config.toml
n_kv_head = 18
head_dim = 32
activation = "swiglu"
optimizer = "soap_variant"
dataset = "wikipedia_en"
Each number is 128 + 24 x the weight over the matrix's rms, rounded and kept within 0 to 255. Layers, rows and columns count from 0. Numbers have three digits each.

# layer 10 MLP down (transposed), 1024x384, rms 0.0353, rows 149-197, columns 0-95
148138117126150129158124109109115112139170184123083131108143126160131160151144111103105108097130129154117169130121145134114137135128158076104126144119129112121119102125113050080157093146107126089128109145123118079112154140093147106108104144138125139141166130160138137122099122127162088125
129118137108095131165133135147140139103108104131104137183146094121135108122161134063107109137132152096148124170154150139104108114101106146112110143110095115120104157146130145166087155106147107168096098094134136133122107095138070098175126112149166053119136106145051110129097148150133124068
138175072110102150126084124123152154162106147113107132081129131131111098130125124107143126114130123090188119139181131089097152112144140114106080134092124131106124156138117111109135195160192104106067120122135144137157133154099160167159085160074113134139121133159108104133133140148144123102
141106149102115125138133120119113120143066091153146067111078096165127123138101129150125118127120107159157118092130131097156125109101085091174056164137088057122116187164091115114148102138134095150110126084156121157123133140097113152118132130122154120109160137117117133138094150149116148158
137085084126125125140147145161101107170094131158108146114141100083097096074161131122149168140140158115127141159122130194131127125125113137138167128141087109144133117144085157150118141099104148155116131098111100137106106135144144113084143073114158112117152121107162119127116155129125139143
170122144107165174162098085103147195127155157138143136167116138178141172134133144157147108141118101092170124112125081095134110179136110151156134139111124155122122163146085087134126140180132145148138126091133127088144093124130153138169141098096140133144087115120159129121173103165165127130
114126171109144158113112088110123112165128179164132108158124154132134117132156099143139155136090136125122123173142140171080121139119109168142108103127127115153118098127130131117115091147137136107133146135127158118112125104163072152153144136144112112158101125123118101135129117074154116134
144165104106134119117134143120132099116102142139107148105111161137139129141142135117096117147132139115160128136129170170136099143197119137126111121096103157139087121095101160156146147128159122111104097159114111118129103144117134139087134131102121153099122125158124153112115129141075132125
144119126139107147119147137129172134132148143137110119133142118095139127148094126146171148126098087118128160119151100140097191150114118138128145192109102115132140107118119100097104121127139158148152103128127146120143146129117105140135174112106103124133102112129153157134114134191167147178
115150128144088139148152090100131160127099175123124164087075096155122145114095096104099175146130144093107156122128176078125137161147133066114119102138131150070152179091105092158161154132149101101112098164134130149128115156149140086106148114138104133169100110140154094090132129098104160108
139132122101087130147142125080128114117146125090168151126115128114086146113118109137116131124112127071088078106141135105114135101089129178162110129133152144145191130117121159122119078119132113117089092166180114120123159152118150172127098131154104101147106143140176162127109145090124081132
143128171111113163130149148146089143154145146085159129108116153140151141143120145131108073125164134103128129154112091117112129185109129114104110104137137141156140150124139166128115146143157098165114145142110142145093114162098139106137159153206169148130133097154111138082131123135113079104
148138147104141132137086103145136148094129150129079158123058153191140114135154080119135129139135137123132177136147122163169111127157139142088065119123071071124126196102093103143171134091145091141136163135109125134121137150099168126087102122149123128155109122112149160086099150149151152138
108150113138146143105141124094175104127147125134148120118150175098146124164115144153096146119056090140140127139158151125116152115103118152131110149143129106091070094140179161106108153138127128123152175117159164122098159150129143110106136133104106100091131122125105158123122189092122107139
120109120171129095122144155109102127153092160126096139113121129166111149150133138097153097079122118133145091137134122138160141112146191127102087123137149145102130116131147120145115152111120142118111149136099127094132172082102194148158142091143121126114179116109109145183152160126180143162
096113070111111095151091150173098085117103139142086146116069120085114153108157195170079125118151113103122127173105130123121128107131146137129164086113099120137158105142119092123127118155109116129124120138131166132099084091173098091141089130179141132120105141119104095108157094125148159123
158104168135167176108127116121117111125115157124135116099111145108108131118147163098125120159148140175132128098154152140151104107147123142079187142120108133090096086120092131153109118177100102089115162148135102122088112127167138137107099126128112172120100118085133128174126097142111107131
143188143091139116053084113173109122109111187130157140163129115113159094090114137135078148081116125136129152143130165143123117132148110146158115128152137104111109151139141114101163171136100106095093117133124092114072119106133136120156169113131112127128126151146213137145109169134153097107
140144150106129146138143114132145130131144136138118102118133123104139132139108137154154071155138128069143113103159127147111184148112162099115103156121161112124165135163105103147112062086089135117098143148104124112128135132133120114129170168125135150154115121102136136106132116105159158135
116112138097101105120091139120099070134165121119111156162142128141099120107064122111147164124162089093166122122141150113166140132109132164140163122128099099110140129132129128131124109173164147118120123104159119128172107102145137129103100165128102089153092147085097109141096120138134132097
183120136143132093114152131094136144140119138122151093123122135144151104116120110156103109161159149134123162109154164197095126165102094136142099150169132108112147105113129127115166084138143096092125199149147124130149119145106155139140119129105085106122143138138128111123127103173093128156
110127115117150153117095146113142094169091121107130109133162144124164123119086140133159144111140141117117080129180120148181121142139118111152091139135140117124092112108132099106142149139135146158114135141118150134112104116077135159096144069099155065156101184087159172140129106167150122090
132102119114167117121097097071104098109135131101146142148097130088119138147118108102133112113115111135120108184125146135154172097111150151147122131134117084159134075102142159112150111133129125172137153131164177094112121112138160130139115148113124064135130102124164136147116154123159164123
122104165152136130079110121128094128096131132136132141120122132133112120116116114135084112071139160130087090129112098103129130120144188135137091158135105101122108153156163131146149119107131137158119134122114104116159132120140140102091145112136090185099134129126159131134139092096131131128
148152117110129174136152137094111132178114113117124085131105082164135116137114086169118149131104151106187135113180119083111113137128198127152083138145138117125120094150122073127112147157140119114119098159139124152133114119095091144139116122137124129140106147147114100156127108138071122144
132131123114163109149113129153140121099127159127142145113087111107103156129160098135153138133140169173119102079118147103098112142152176093187128121161157155109115120150123113146127145129162122151124113126161110110109138129101124094123129128136083125147154104128158128111152149078106122106
152121083125096110134092115151115122095120114090117106112144160121122125143142090124144114112108148100135135089084128152138141159171152117147147146087121108108098151115091118140093150194144103089153133136074146145165129131150139125089152130130106100147130108117132148114155149119131159144
141099122073120132146125114124140101169135164130137162126094118093128122176101152112114115147109142143111189127139097092118173116090173135118203081050132137159177094115166118145146160142108129148149127119113137105116142098121094146144125146111152116129173106160142135134143101139118126152
150118134126114163141099129131149144167111134138115110145148134128145097130116118095129095173119109121109145133156095157162117150143128135146090152147108111122140140113154147127134120131136128126129132180071105144147146102159100119170135126110111141132122113124141143123099136158148122092
094122145084147128131126118135087087152102164123134122143146148091156071153148136129160099150155083190108129108099162130131154127163117145121184123145151151121103159125131147095081145120103142118167105142167146158078109157121099135118131119115143150139133095131101122128102167127133125124
108122123181127121148093132136168123116130100190127164128122091096125091113104087118129126161088125130157131131113133117153105107114127131099119125142122144158109125128131130077151137126138140139111105114147084110160071111090119066104119140113122129123127103123106114112172121127155106112
155128137129135113113156098088115152136097128119118114115131116174156130103089119127152125159120123153126136119125128143148141145099129119152167153097090135146118114103152121146156115122134162099140137153173105133166128187130128130126158140130121130131111110126110135140165132137125128077
130079145117129157128151130120116134105146121121127124115137141140157118129148115149149152134154115151135100157126161132146125157113110093165158129133122170132160136141140133125167159120122120173163114083177141123153130136105125137163104137141121134113104182099104091124165120141108056146
108123152089122074176139089102116121107165120117154121121153142148124124128108146113127123147133153114135132135170112148069136122124147125108114128135096130171125090102137160145143146166105115131092128123153115114086121140138154074141082159183178124148140113120106116142146088154134137104
161112137124167088092141136110144176131108108145116159126118142123126168142129151131173126148099130074136118169179146166126153139104131132124124140114104132110162130120133163156174096143108125128130140107111124143135128158141111135132141153120122116156134103128123076111146160101110140134
125124145114131164144147099157135153149090113119100173167095138132179131150091112120138125101191133096183072099124145103138102113156148131120176144148091142093117110134146132085135152072162129162108079141146119176131135119107106144166107120130142101134116113113179169160163127157116141127
138097123133161150116144113142117144156171104125131085123127136124173096115098106154130174123103149128126115138143084151119147193122130123152146191167100132206132125096140095094120146138140149152175146127143153120160122123126123142181139084137162129114134143114136076120119163127132110099
082175137092107164137118147118173134085131112154096140112093154119136147112087104103099155139107125179118185169137136124146099106138137115143141117119146115139122120145156173118175141127145102130082130100147186121089109176146123106141136156131094125151119097101151119113152159161094128130
146140145125161118090129140108124151089096157100119138068133152123116135163082146153123106131099100115107159110123120137135164131107121131129134140105127163161137145121121139129140124116125138069097173114111147126081143165111135124144096116129141140132093123118104146124143183117086141141
117168157149125166140123147112154135118155114141171130122137153169134125094112122127131103132102113065129130107120155128092147130107141175146079144111111130108144142134137128073139097143121108133165097121127114117138154132104116146067146119159082137139159160142110137112097069118127105143
115112105127188095143113067118128117172124131105119166136138131134133153084135124099152117167157133172136103082133144064123158111088138091146125131151169093136175103147150091165096175111112145150191141133152174096154133146180116130114152144123089147160150158119136095074130166132123135185
133062107094177119125124148145143161137128116119123141118159125141148123147157128128104153154150122114158121130136162083149116112130125107141151132150142143138112105180098104148123111123110146176110116119110098150132114134133135119125118111144107124148159115129161095100112139131125162109
117111136117136145089134119103141138092133131148103141144148098136121148133143187120154121138130115163092085151120107112143098173122110137158136135108156134128114131109144110136122163156132118130129110118096123128122136166180133130126139151177149120068203103102112142140140139117103089151
154146114151118095167087122115169105129115137131150115112137091106103117132106125118135078115148122128135134111134146090106134135122079141122092115118106140104093120158155178125126149125116147124086116144164122149096126151112152120124128117094139131127134126145152129115172141115176108146
150158094150143139114149124118139077105130108092152131150114158152117154139096116151111165137094113136093146093140116122109132096105130124061129149121126158138109122076130107089145105152117123137138113107167093132121143107149101099135142127162121139095111107135144153089128111106108137143
140112199152126169118107109135129124136126184126071105163103117144128127169126117176116110084167117134089128172108122124097144104079143150120127126121115144140158131130138161125196162163135137162151100169133146151105106161148148149134118091158112130138093153117106106120150113095108108131
129155126124115120129139126073134096128138156139111116148145135097137165145149132090189103154123118119168140172133124131142125148157193106204141088161121134126107104130131153150192128172118112093118138125130124193157130169159099119127128138108123152172149129116138141135111133144190135104
125086100130133108104089081139117126133141125113098138124163171104190145108091158148146102053133130151110120114123112111115158174106157173100080156138128118125173124112141129146116093132173102132143125111101126107118164149132155089134132165115131114115149142147095106099167131111172117179
127117143131112135122099146136180141119098122147095100128122143152152110146166141144130130133112163144136115124118151128150112113158115128092132165130138129116157190146177153088113163139119115121112107120112124122114078099105098081138168131116134164102152138135154153160139137104129156152
# layer 10 MLP gate, 1024x384, rms 0.035, rows 150-197, columns 0-95
120133160081100128146120118132121103095131114159140151141129139109093123053145139135085139093120124119119151132141127158174121082140130096113160097102111140121093089104149093105101199155135090129172162147108095140127119144074139115134139125083123112125120103143097133172126133137095128147
083127123098153142089162135139092126138160137108126121127112098116110119119143067116168098112088109140116168159114110139134135129107135077168106150145144145109159127114083122112135160114098091144142108100106129087168100122142070095079069143114169155125163108119082101176109121132163110126
149142126142157163112160139101147120114086136146102141148111158118094167143121148116120124135182131088104145120093162085100142149130126129116127107123150117131111126130137134114127095137139069137113144114151141149155101092109125141119169136120127109130119159162084157066112140146125112137
090099129175136119138136148144091130085115094107121145115075111081140145125088098136102077117129160119159149133093171102130127172128119123122090066122149125140130150119115076084100123153124110124119114189158130121113107117108140130150146175070102131146131113133119115113111123102136087116
146153110145095107147154143126141140123162165095137105118155154118120119127066124145104168122142155149109117173135100091156126092127118112055138120131115137079114096119116166135044134132124090130158062108076134114121168143135070122131055152141102114113122132132119115120138176108166157108
157172112152126093176142116147116111129141126119111123158089151165186169133112149131099111101131123114118105125126122170101110120091163145136104133128130159114140108169179098110146141172136123104110100122148124109138143094091125093096133139109120128112164106127122196150096143085163165111
142128107130072100145107105091118135117127139155169141151164100074138130120105180102145101145121122156149138125113111140098127153148099110089111147122133138136104083144115136152120168147110142122140126131085118136120141115141147077126152099158131176126147096134149113135100106162108140131
122122105128127157132141131164127116125139124146141132094120133139146141173119144139166105103143096103136145119132166089119123136149118150120120118121108132129098167115094154121148148149118122115112125106119122123128104122153109106074144092136120101146146115141132072145122126154156195099
078152094110152096139135149126169143145147130148149171091124080168098146110119125095074123112135098135122114075141124149163129124132123095123148102133145134137150099159107101137114111128133153165120106109154142176138125121127142143085099164132130110135088133125124159128130138114134146152
161112086099119124155101145129176110128159103125114118126154106147138109163134129076096123128097146145161095137146110125089143112123129121094129118126133084142088109187167120120125120110107115068140125124119093118119100139090141114109115127070131154139110156135104130128120143122135105156
135122131159087089133108105164145130123151127159102112138106113158111121164114160102136154157104143121158081132146148148079177128096151152104129139127130119130138104109142148117140142112073121152100162131129112109132116138128085110101112134083121143095129106137137124128145120118104165168
138073157090135183136124165108126101145118101162123117156079089100143156122121090126129129104134155120146152142121158117108152138132111136097126123178098124107109141105076107073108140126103113162106149115113105113149148138147126156134101117162142138124133106125148098139115150114111124135
100109132152159107126116070138113127116117112100103090150153138140134136126131119131144140115168147130130127089138158161104111169125129149142124147079125142132176104091090167147126136140098144095102113132119091129115105155140127111129147095131142097112150166140160171176133128162141120106
180132134110105082116145115105142118127142146093092145097103138108100102131139140120136126139120119113101108177138103119112106116116153141148128160103137134181124123175165109139147158145131101167128117159120080156144147140068165086127107101178134121124150125112104112134128158094128118149
117093102134138184144145120148121108135162093137146083106126114117114082143156065104169144107118130134133194093123140118101136149108144142084111113184133067122133126131127126107162161127114136133143139136091137110130148117152163124149121094146110072149148148165100129090153155111115159165
133119119111147113144135131098137093107141134099177137162075104147190128092102129117146117167094099152096110072103079095098144119129119121143133134124114110153158133155185123122149136160133148120110140134152103076150119159115125118171119088109111125147108145120084089097127140090125121099
108079157101173197181117107088161117120152085111119120129146064141129067126125113090105122174137171085135095118165125142150135083117135117152123119062114128106138168206121062166159102149125101130125110125129104109159162118117114099093141138084066148135087119141110121142106121116105114173
163134186124114096156096152150105137123125150137123138109116112134152129158142126141124131106116175165137147132125102117159167107125157095155099161116134161144110101141134118138104139104152110084134160126152108089155141145141120131074142142112115110124174140106109156136169166116122131123
166130125108122105128115127132087131137123125151101119103106142116142156146141126071139124133098162140118137107119107139130144163132131148139088148136103131130131179131129121116138115062146102149152082151136118132101132132085163117102142101153103161117154120130163150081150157115098134141
133095138148157151138119089163156134142148146116105116134155109134146135134112086131132126063151122144134141137124130117107108140106153109078132104133158117132170132098132137123160118096127144163074156120170148111118104124146105166128152106162102136181086097146143118147130094147145092093
093151107076098112178122085110099146135169169098107130095124151155150120116085113139105139138102114176137154172138102154134100122112173119133188117151150146172100137122144148171107124168155117160079109148113131126155118148171080160157114132069144148179119126100124151126145134110123117120
168132090164131122118148161118140120112115086138135129135140134100122123108116124170090098139134143138126123139140099116138124108110117113137161140153131123136126093150125092151149127154138103118107096136114148107138125095137130103121181164114086127107181118110119112153110116102120110114
117131119114094114110119093120085147140137110151108094092139162130109101072176090113147146136120125094133118128128149116105146142095111130180068127126043102148157153163154151081176126139143097123183108108112128158138147127096119116122189130119162106137090097133126174144126132190128107145
152098135134104165161124147139140096165106154142132169133157160141124151121155129124143144140131104113168116118088143126102108122120126121130127128118156150122108125125136118134124114133094097097151138146146127136096123097119149164137143132115128167121155102121128150121122171113115130095
147176148110148110096148112109139139113133142098098136137144137115151136109086115138122126070112123104105125153128115144109093164168115129115174178111100085117099127133114152144099112151108112088172139115145160129145137135107126143140099114127164141139124127146124106169055136184095068147
117164106130102153151121114126138108109108145116105112127128150131128104121123126076123117143162130149055118129091138149143125123068102112141170119111152123124129184146091154130151110136158120107131131139120070104076139143096113119107101121116132138120133114114124143136099131128145175085
141118140128164164181107115128133139164142176185122136159132115140125131120118199130136114066175139163106167136104123128126138132171175104140105165152116119120144162091082202130166125173115147089116119154132101104119156080179137128105139157082082144139156118163113137137106160087126153143
169157132187152160179112125135157124155122112089106110153126111117130134120131150144106136134150112143093114142161127157153112147129103179112117138186200126134145150124092125133138110141166105131116138113148135137168086088166103090130115078122106173134150163130079132074130123158121117150
149137066116126118173158121137106202149150103123145119124121137184162078119088136131110112144113158120137129119100135127111129099147128152104135166124175149118121110127107140121139119124090126093141125119132108082110131167123068100108096108160129135087127120080094119120122122138154132138
116089150083058125116114124122158112118148095143078137109119123102103129160178122149134180130138130125113136135106110073127098139140111151138151120130130106147106120132109115108111060132097119123122089156131089160133133078091093136079161108111125084121133092183098123087097131122168126106
126108124127132146169129111149140185132145137126147139151146074124131130139095115149126132145134108117145109116164146095149130121159171138101136104154133101132144168119149137091141140100116131135170137098087110116148119128065167118079107134128119142153140077134096113148136124093138154097
074103133105134135109110139134152108104089149130194154130130156153121162143133126137151127161147169106151151128135116125147141145070150128163168176111143116127097112139126126103150123163137116172125113112096155140152145134139111137116131120137154145166151119142148140153146088129108119124
188147117151089117122122129146142124155095138119150101129162131156132148142119097201148163130117121113113131121135093088112133133121139135131096117170131159130128113118129135162145106142107119171114161065131127140121159117093139089166116166138091131110116140138135118134115132145125119124
144120110161168111126108143125135138112115085135126133180140108106128130167129105150113141092135143105129129124140115173131082151141115107110111121113107135150126143190156167113128091167134129125138128114126161083101150143135158165100148119134115100148149105155093117130126117122068173149
142127167087143092086120098077106099151125117134138165153131118123166101144142129110119136150105107132127114093107093141093118123099124156103107103091170135110131133123147143123098162106104113115163139138124092129095105136112161132119144155127120137126123127121127127103139172120107166122
157128148120076174152148110151163183109138115168111084143135103115074119106155124180088136124128167117121128131182130124096105166080065151098147092089147101113130163157085121098119119119111089113106128151136126156140117136127135101122110129141151070146169111106177132123081124088142119158
142163153108124115136117146119146123156132120140110136127150091146120156139151146146133091141132139123140127074116116123120155118132163125087150106118126100139150165141135127193095128123136127116176134110095086109140132129156128149123162135131109149179148119131116147131120107116103133154
083141122147138111143089111112098168132117170087088080104120114107149125104121101132086151131110139122081141121076148171090141130114119143141137130146143138128151116125119092113154083126111144154134124153172195134112119141090114112086139147132155137152123135121091125118141113127125131096
134181091128125117149140112130103146097148126163105083094151115119146165107100147149126145129149157132120127143089159118104148136095158153106101095152140153147097108130121159139139134147119147148125149134162140175135125115100101110127170141137118141157160153134106113170128143104130095140
152123169120097079147113124089121097096108120086124086123160110151132102117131114141105115110152117115141132150139155142083113130142147117137109145110106128110114110130116110155135124135141152122155200193123151129115139091085117114137136136176177127155159114131109094135132150092133104135
093164113097104130107145170131135141178169124120115164141140135140142137125115154126088142127109123145153118118092116152191160184098114086143125135096130122144128153123111114135092134108088158140125144123148096131124129125120128145128094097136141106129171127155171097098127147107137171121
161142114097183146134124131117133099133142134136170144141114134137148176151133100150139079122163150144092115159166119143122119131153147121140078145099115124128125145151170117142134141098117161144175134123157105134139103123162123177102082165153136130132113141127163121114129128122145096134
137104113146130155131147143170133154133161122104081192123103161149146103130132114135090169150096131142069089126143123122181178102155177105125145138143126160145158128139068104133072145132115107172183145090125131097139115077147119187135100143154121124141116167154101116170097106182111151097
130138121133116132090109097145160078161156133145126117103107148138125129166113077180147110128124142110132170143135147187136135112142094140151181138125135146201153131152164101094140129097183119139192107098124136142078135166156139090118153125073128107109150130156134105080112149144110165150
127129147125134168143086139101113142134102131104136153117118080105124123111161123179157144079127146106104131132166127116107177128100172190128165105169112137174092109141131122110156138123122179137119149128148156136101130156118125121126139111141111102151085152145135103158138141117103135145
134104134140154109139190128110066202090063100120188156171140108100120122134081124154095134161128130132066134156118124168131166158130184189092162105137120143155125108126142152117154159124126133178114139133120136153115134147146158156130102120135171139149152182159120098108151156098117118082
168116130137140143080114145136125160123115162148113117178114102077149108115128086139140136127142158087074127158150139149133164092108142146134145110129116101129167134111113144127093073099145138129133141086125107109149143132142132112120163158136133166150131123093123120168161169111145145140
132106159094123095095165114139154163091175103133103091126199115116137161095121103127123140146125163137091156108116105135082120147149133181078113158114110112157160150156137131075110138124129115145102095103134136056103126125149125139116072092156143107128107134154122127133149116167153134151
# layer 10 MLP up, 1024x384, rms 0.0355, rows 150-197, columns 0-95
120100112171107117136148132136166124050085121086098126154116165102147115108118139106130126116096163134102077096123075135104094111108108117159124105090103123106175122105117150144162133143091135126141106149098132099122128089141101143116162134151157127177118174141108149123081164143157109111
098146123133097114140131130115136164149116079133164112138182126159136101146111142164126184105169127094144120112150131092110128142117115166120161145113114151103161121130113114153097127160144141140124179124151103099149117139121132104153136146145153079101140125116168126075154112166108133111
125121114159156140133114145110123095171117107115136177150126176159102113135154162091134135124146115137132162144131142103109128126143155160101147173148117147134128146125108157110156136119160155118138124108095103159151161110141148109129150110111128124167094135129053145144125118130152175126
128147126141130099160157105125129111199144157098117123127078138129125145139120113095163138153119107117121133103154134175117181130128146143093073158101100123127129154144196179095094128063088150134118138127144065085160132114176123131139114148100108204143112160148129105100125072165173127103
120148096135137125148121120104145154162153137095129099181111154096108120120110204127154132162106099136108141156128139152109141144141087145118062154161164130123110148119122114182117119146121080157118143124129133160150096114154102132096130114120105181120172131072116122128118130150115097108
120155104119162110150131132134096137129116191123128140157113171148160113109155126143133118146137121145116153114125116157165096116172145151191146135136127151123156133156172077129129158110121182147133161157132163153087084133118090152094128147180146121142151127057146107121110105103141150073
118126122091146120075112158122137153167148135144125134147141124131125125070120107112124088138125119161137146155087167120139103157130117109122154136097108143136121116115092154145151145101083098105116119110137105159120162145101110086119136143120171169116117123147168110138124099115154103100
122141089124095130136131129131117120139094162168083125115142166119126096148154140126135131128109110117152111124111115120127131131133104096128129104138129141137085137163155131154118161140117106126113130063070146131123128127156122126129167156154150129111150134157124124099150127188149129083
112126135114118099189120115057082130125115128149099118115141138151156094076154104155115133107139123099155094131122168142131119145124121140125121099138122117124113162120128123178147133150109114148107136125120123132130096136131112112150128134143150120134156134131142122089094133135134146106
150130114119118127125099179132178081118125105138109108141131109130120131131134139084175156189160106111140142142153139092123111087120153127091052150166139111133113119179154151111109111137155125100148099123144121109131138116120136081129152170097160164126111097142159155135102123158162130104
200152119122141115122132098161137132094155091110177106151141170147089172130145137136130130131150117130139141160159121124136104119117126172132115118128133094125127160153146134110120118147102135144107117142145120113148129137082113109152107115121138134122149105162139128119082128129104102146
114128158161122147126139111123125102191123128126139155122110137172103138159185114114146130113145105105110117149131063139109082131163148106123115133118101124137167139094140158109168141132148100137166087113127147107119109146056136119074115143108110128175144125149122122104104168167173137162
112134111128124138125149136128131099122125137135100131105125155160150101151093092100178103154143103123115179143093169150071109158075057075103141173127159114113112097161107160163123152131133085139171157158147135128109156162135128143117120142107121184141146089146107130125144105116132154131
105111115166129152125139121142107149120079108110132065137167117117136127118116108143099109151129155129126140097132118118144107114137173111156099077137138112174081116153137112086145189153126105163092118140134135167108113157129139157154157127127133134096178115103119108165118137103163137156
107150117108126136104132112108136122116116154135185076143174146110110082063148096104124155097130152113130132130166132141108149134126116122115174087102142182103139122154113118094175132142104110086080129138104094142133156164112110114112147157098125153144111120147126109139170135091082125123
128133096163157157136138175072118158152107117127064114106134097127119105157131100077101120166100128164164123120134119122090128170112119146149123124175105117115149098110120121111167098108171114083135133128059136111097090122121176100109156140150101152080080146158098160064132160134146145135
125099123125059117157114132133169110146149110121153119154135131100162094114127131132099144160139133142154108126133161116127091130117157179102159115143109147102114110130108166157128134111124117146096165087101109145091101120183122086127105123154130124115122138119123173148129128155094106113
153157140096140154122103139093126124108139109147130160120155112111085098120139142153142132115175098151129101145099138124147113131097114163162065122144147121132175139136108171139135157107171141109123142109182096087142144110097100104091176124165095132119123119155139199153116088167074159149
083147060107139116128114148126107119133136091158072156098122153113143136124120147081130095134135099129140158090125105119141117141163137136170120139090170140129130136154123088093097101117108126076149105135152160137134186115075137109121138100109110137122135118113176089145127132139118104135
115143129144120164077147152110139111105153114108083141111140119132121120085157132137148112165118168101106104146128138151143162126129131170124140130094139125160159143130128139133149115073099096129144141131088131132135084133092131085109120120120111105130147146125121127103135143154149124153
125167133114109126128103089117122134094167095125163122150157113139095151140155141123134131137072118079143094059119120132090141122101162131132220074100117108125105122160118131125132120160125134139124136102124123063099131144092123119135123116115171119108119158118113153130134124083127155140
183126124108115144110174131127108095172121092122132074112134147119130111125078129152123142116117125130100109124171080134106108152140166181083153170130097160138130115139107087116168137095141121123149112134131137088091085115115158143135096132100130096088112108120106140114094155118100135144
114145173113135161101103101129127125119107113127106120107193126113093150147144139093159183106163103152127085091132193126132131149077088159132079099145059057147123164117137163086128118158119120096121137062112089122122118138089092147120151152095124103084117098142129160134135105150140125112
087107135145119106131121117107132154131159171098151102123124118131088087105121117086136142172162120138127134151103163124088141130114146134131122097101106144140095167139081123121147205118129140158165152140113122123171120135117125151103117125138126078114117143163112122111172148145139094092
105173108079101159112131188133128165190134115090097174166146158119135131088140100097161120025124169106137105098111127116089113127087114130162183137125132091102083146137128107121079123134188085110155129142139135154090129105129121141106179131109120153126152148109106116147112171125154141119
102142148120115133140138124130095098137165153083099130146133139097120153106126154151156110127134166147096138124081122140083181140110155074105094104105131084115114173111136130128121137121161118093126113119157117112132118108117110092121123162141135137151073150150088141094167157115173116147
186088118123104139117124120106154061167124199142112115224121127121102142124111150092116116117141134166136172114124155131135121088132152126100102146090087107133086109113153142135144155120133151060128153117109112112099108133127144105143156130121133100133167127149132129100163117135122125191
171104117102166108168115106155126143148122092121146123110119085114168104131104129124150139123123112093114112120106101156147145144125135150095092158136124158127114103118173124124160174126125083118166119101139125142140113128128125125130145105117166126111111122126078128147130136137114119167
121130125123128156143131078150150091148155096098126150159135124147134128133141150159129114154126102110111141129127106167112163132144113121144153163131140130125108129134146138104117116121121118174179147129123100121114099140127117124143129133154139137131148117131095148118088146099089121126
102085151138088139117074155141152092153117098159108130126131117127140124194145145114119144117160110104162088125124096106116114114157060138156115144129164132115101125130128129134161123131096132097160123158093113145163136108168157134128199106085154133120113101153137103114124159138174123103
128159151139141116144121124117138083151159156120099103110138136125131137131158123101114139153178120136128126184113117118129131192099138153153163107157178130122123123136129085150085132145115163136132138128119124110109119152125149118146084124141155129113126111125100115155114172136138123099
090180137105127122157158139115126127077130125132149139117174136149122101136080077152136154127163130118113133152128123115159115155147153151114102140140098122102112113136151159142133140112134142123108121150092106121139126128109152141106101141143150102131137151135147126146116132123144150114
141152117147176088137102096137131119115147140152163128126151163125086141130148112164123126144117116123132130123149128119134126122190128085121105174100154111129120147094123146147141159133121118174137122086107083153165135081103125156128113148158136170115181109172126119130117108126133106126
154153138104119135104094118164096100118164161113108120108076175162098135145122099135171069140109123132112147156117089128141106111103107117135078120139139143172129159121111129125115123110142109130170167167168133160090112112109095187136159135157149159170136108084112096123105181127150131133
106117117086122132125136132163082114163143119101138169109108138111147139137140111152092079138096126142124197123091157088160121156104136174153163133107107103094163087112110135107104121129123172142109144173124143126139087121101075121165123095127115126133136148150123100122136144157127115180
094139173124114099137116136130140165120137127112149107127129125105116121167154163116142126160096097161118160135144149125132096071144110106126108145155139107148125122133121124098131126140136106108147162112121136164129131120087130131151126101088129148113123117083115154167112108126119143157
151159067155138142138110130156130129134167174151119131093086146118110127106118144133106156157095129145129131163151137092136142134126101117087141111148100100152124127111175116130128114078105140122131153149134097144144099124102128145129097158139125099160121113115104123191090164107146095122
137094112147159137148105112089134161134095125121127170123124160119135120120149152103103100144156116119085165129137134145123140160080148135159120135186123159171126099151130143158089162152134121110093115152105170160127151114132093139137179140138133157127129116167143172133156119139119129112
152120127126124093158137112123133162138144080116146127152142166154127093131096110135129102158125103142122158119132119150120067142203127112079082156124123123123129140145138125145132134108127164073143128114121110100146149110134104140129121121152116162160092122149135135108103113094092115126
177104121090099161112135107066122060138140106097122124129178164097129143129129140157108141148135091110113094115155112118112102124187142146144073181147065079122141131092153143112167118113093080113150153181127152130136134128089169146095118112105097101140142126123124140120139122085154115131
116081155129117096085162138123153109104123098182146120102131129085126121132109109138096115097124116135119131151094125105146122129158111161071160126150103165170109122141160142105175158130108155121133138158167125141177174105156115118116136143119106103136118078104101159133135142162155088109
106160121145142097134089133147124109131104124132099100132146139165159159145119119124154072076150117148121121150154129149152112114150176133149134129128140125106146121110133158176123135142132135083121132135162114155137155109160127141141117164141127122154122144111127150125136135169155156136
101102129088157132168125108144144125159109124139134158083094141181111154100147121131146136160137126159121139165124109143171163130173192107129154173125142140132146124127080071146142138127152119132151149150081127099115118100148121169157175123167124126131150167114059142151108171130101126100
164114140205101122160120108131072103144107126084095122129131167110099116107105142141178127160116128101137173120138149126109157126159141145150078156136087096104144152125155096114128106095101133120146164141111144094135098115123155126105136117130079145134089131158142112117131149116150142162
133088133160104098116119093115118156149130148103140155182141077115121098098132114112140142165126134122155137184141176136121115145141144116117145141121120110114116138120108125109150126142118119119127124117094145174152147124156118139138127128189087139130148160117132115105150157143168141118
083094155165103098115154115101092143114180092148103170161134161101154152093092119147133152142114104123139135165098102141115115074135125061169098114099135114135131128117151101177172148129174093083133125145144059162133112126101083069086107094115150142114165075160122119131152142138142109149
130140125063122141092174145123134142154159116134135137150113119106158144133135099171115127087150138123150098083125166134105092148176089132134147133193141148145141138084090120137130136097133128115129139139123144115112101105126151144120139096121155110105158128133093098124137115161142129113
113104137133114133163088123138159141118099161137128118156099160137120121136122112160143169134120105142133129102135123123124144173114156168110140113136116124109163136154107136112123133144073151144135088157149181071109128090158104138113114115091143163121138130147101116125132158141122098126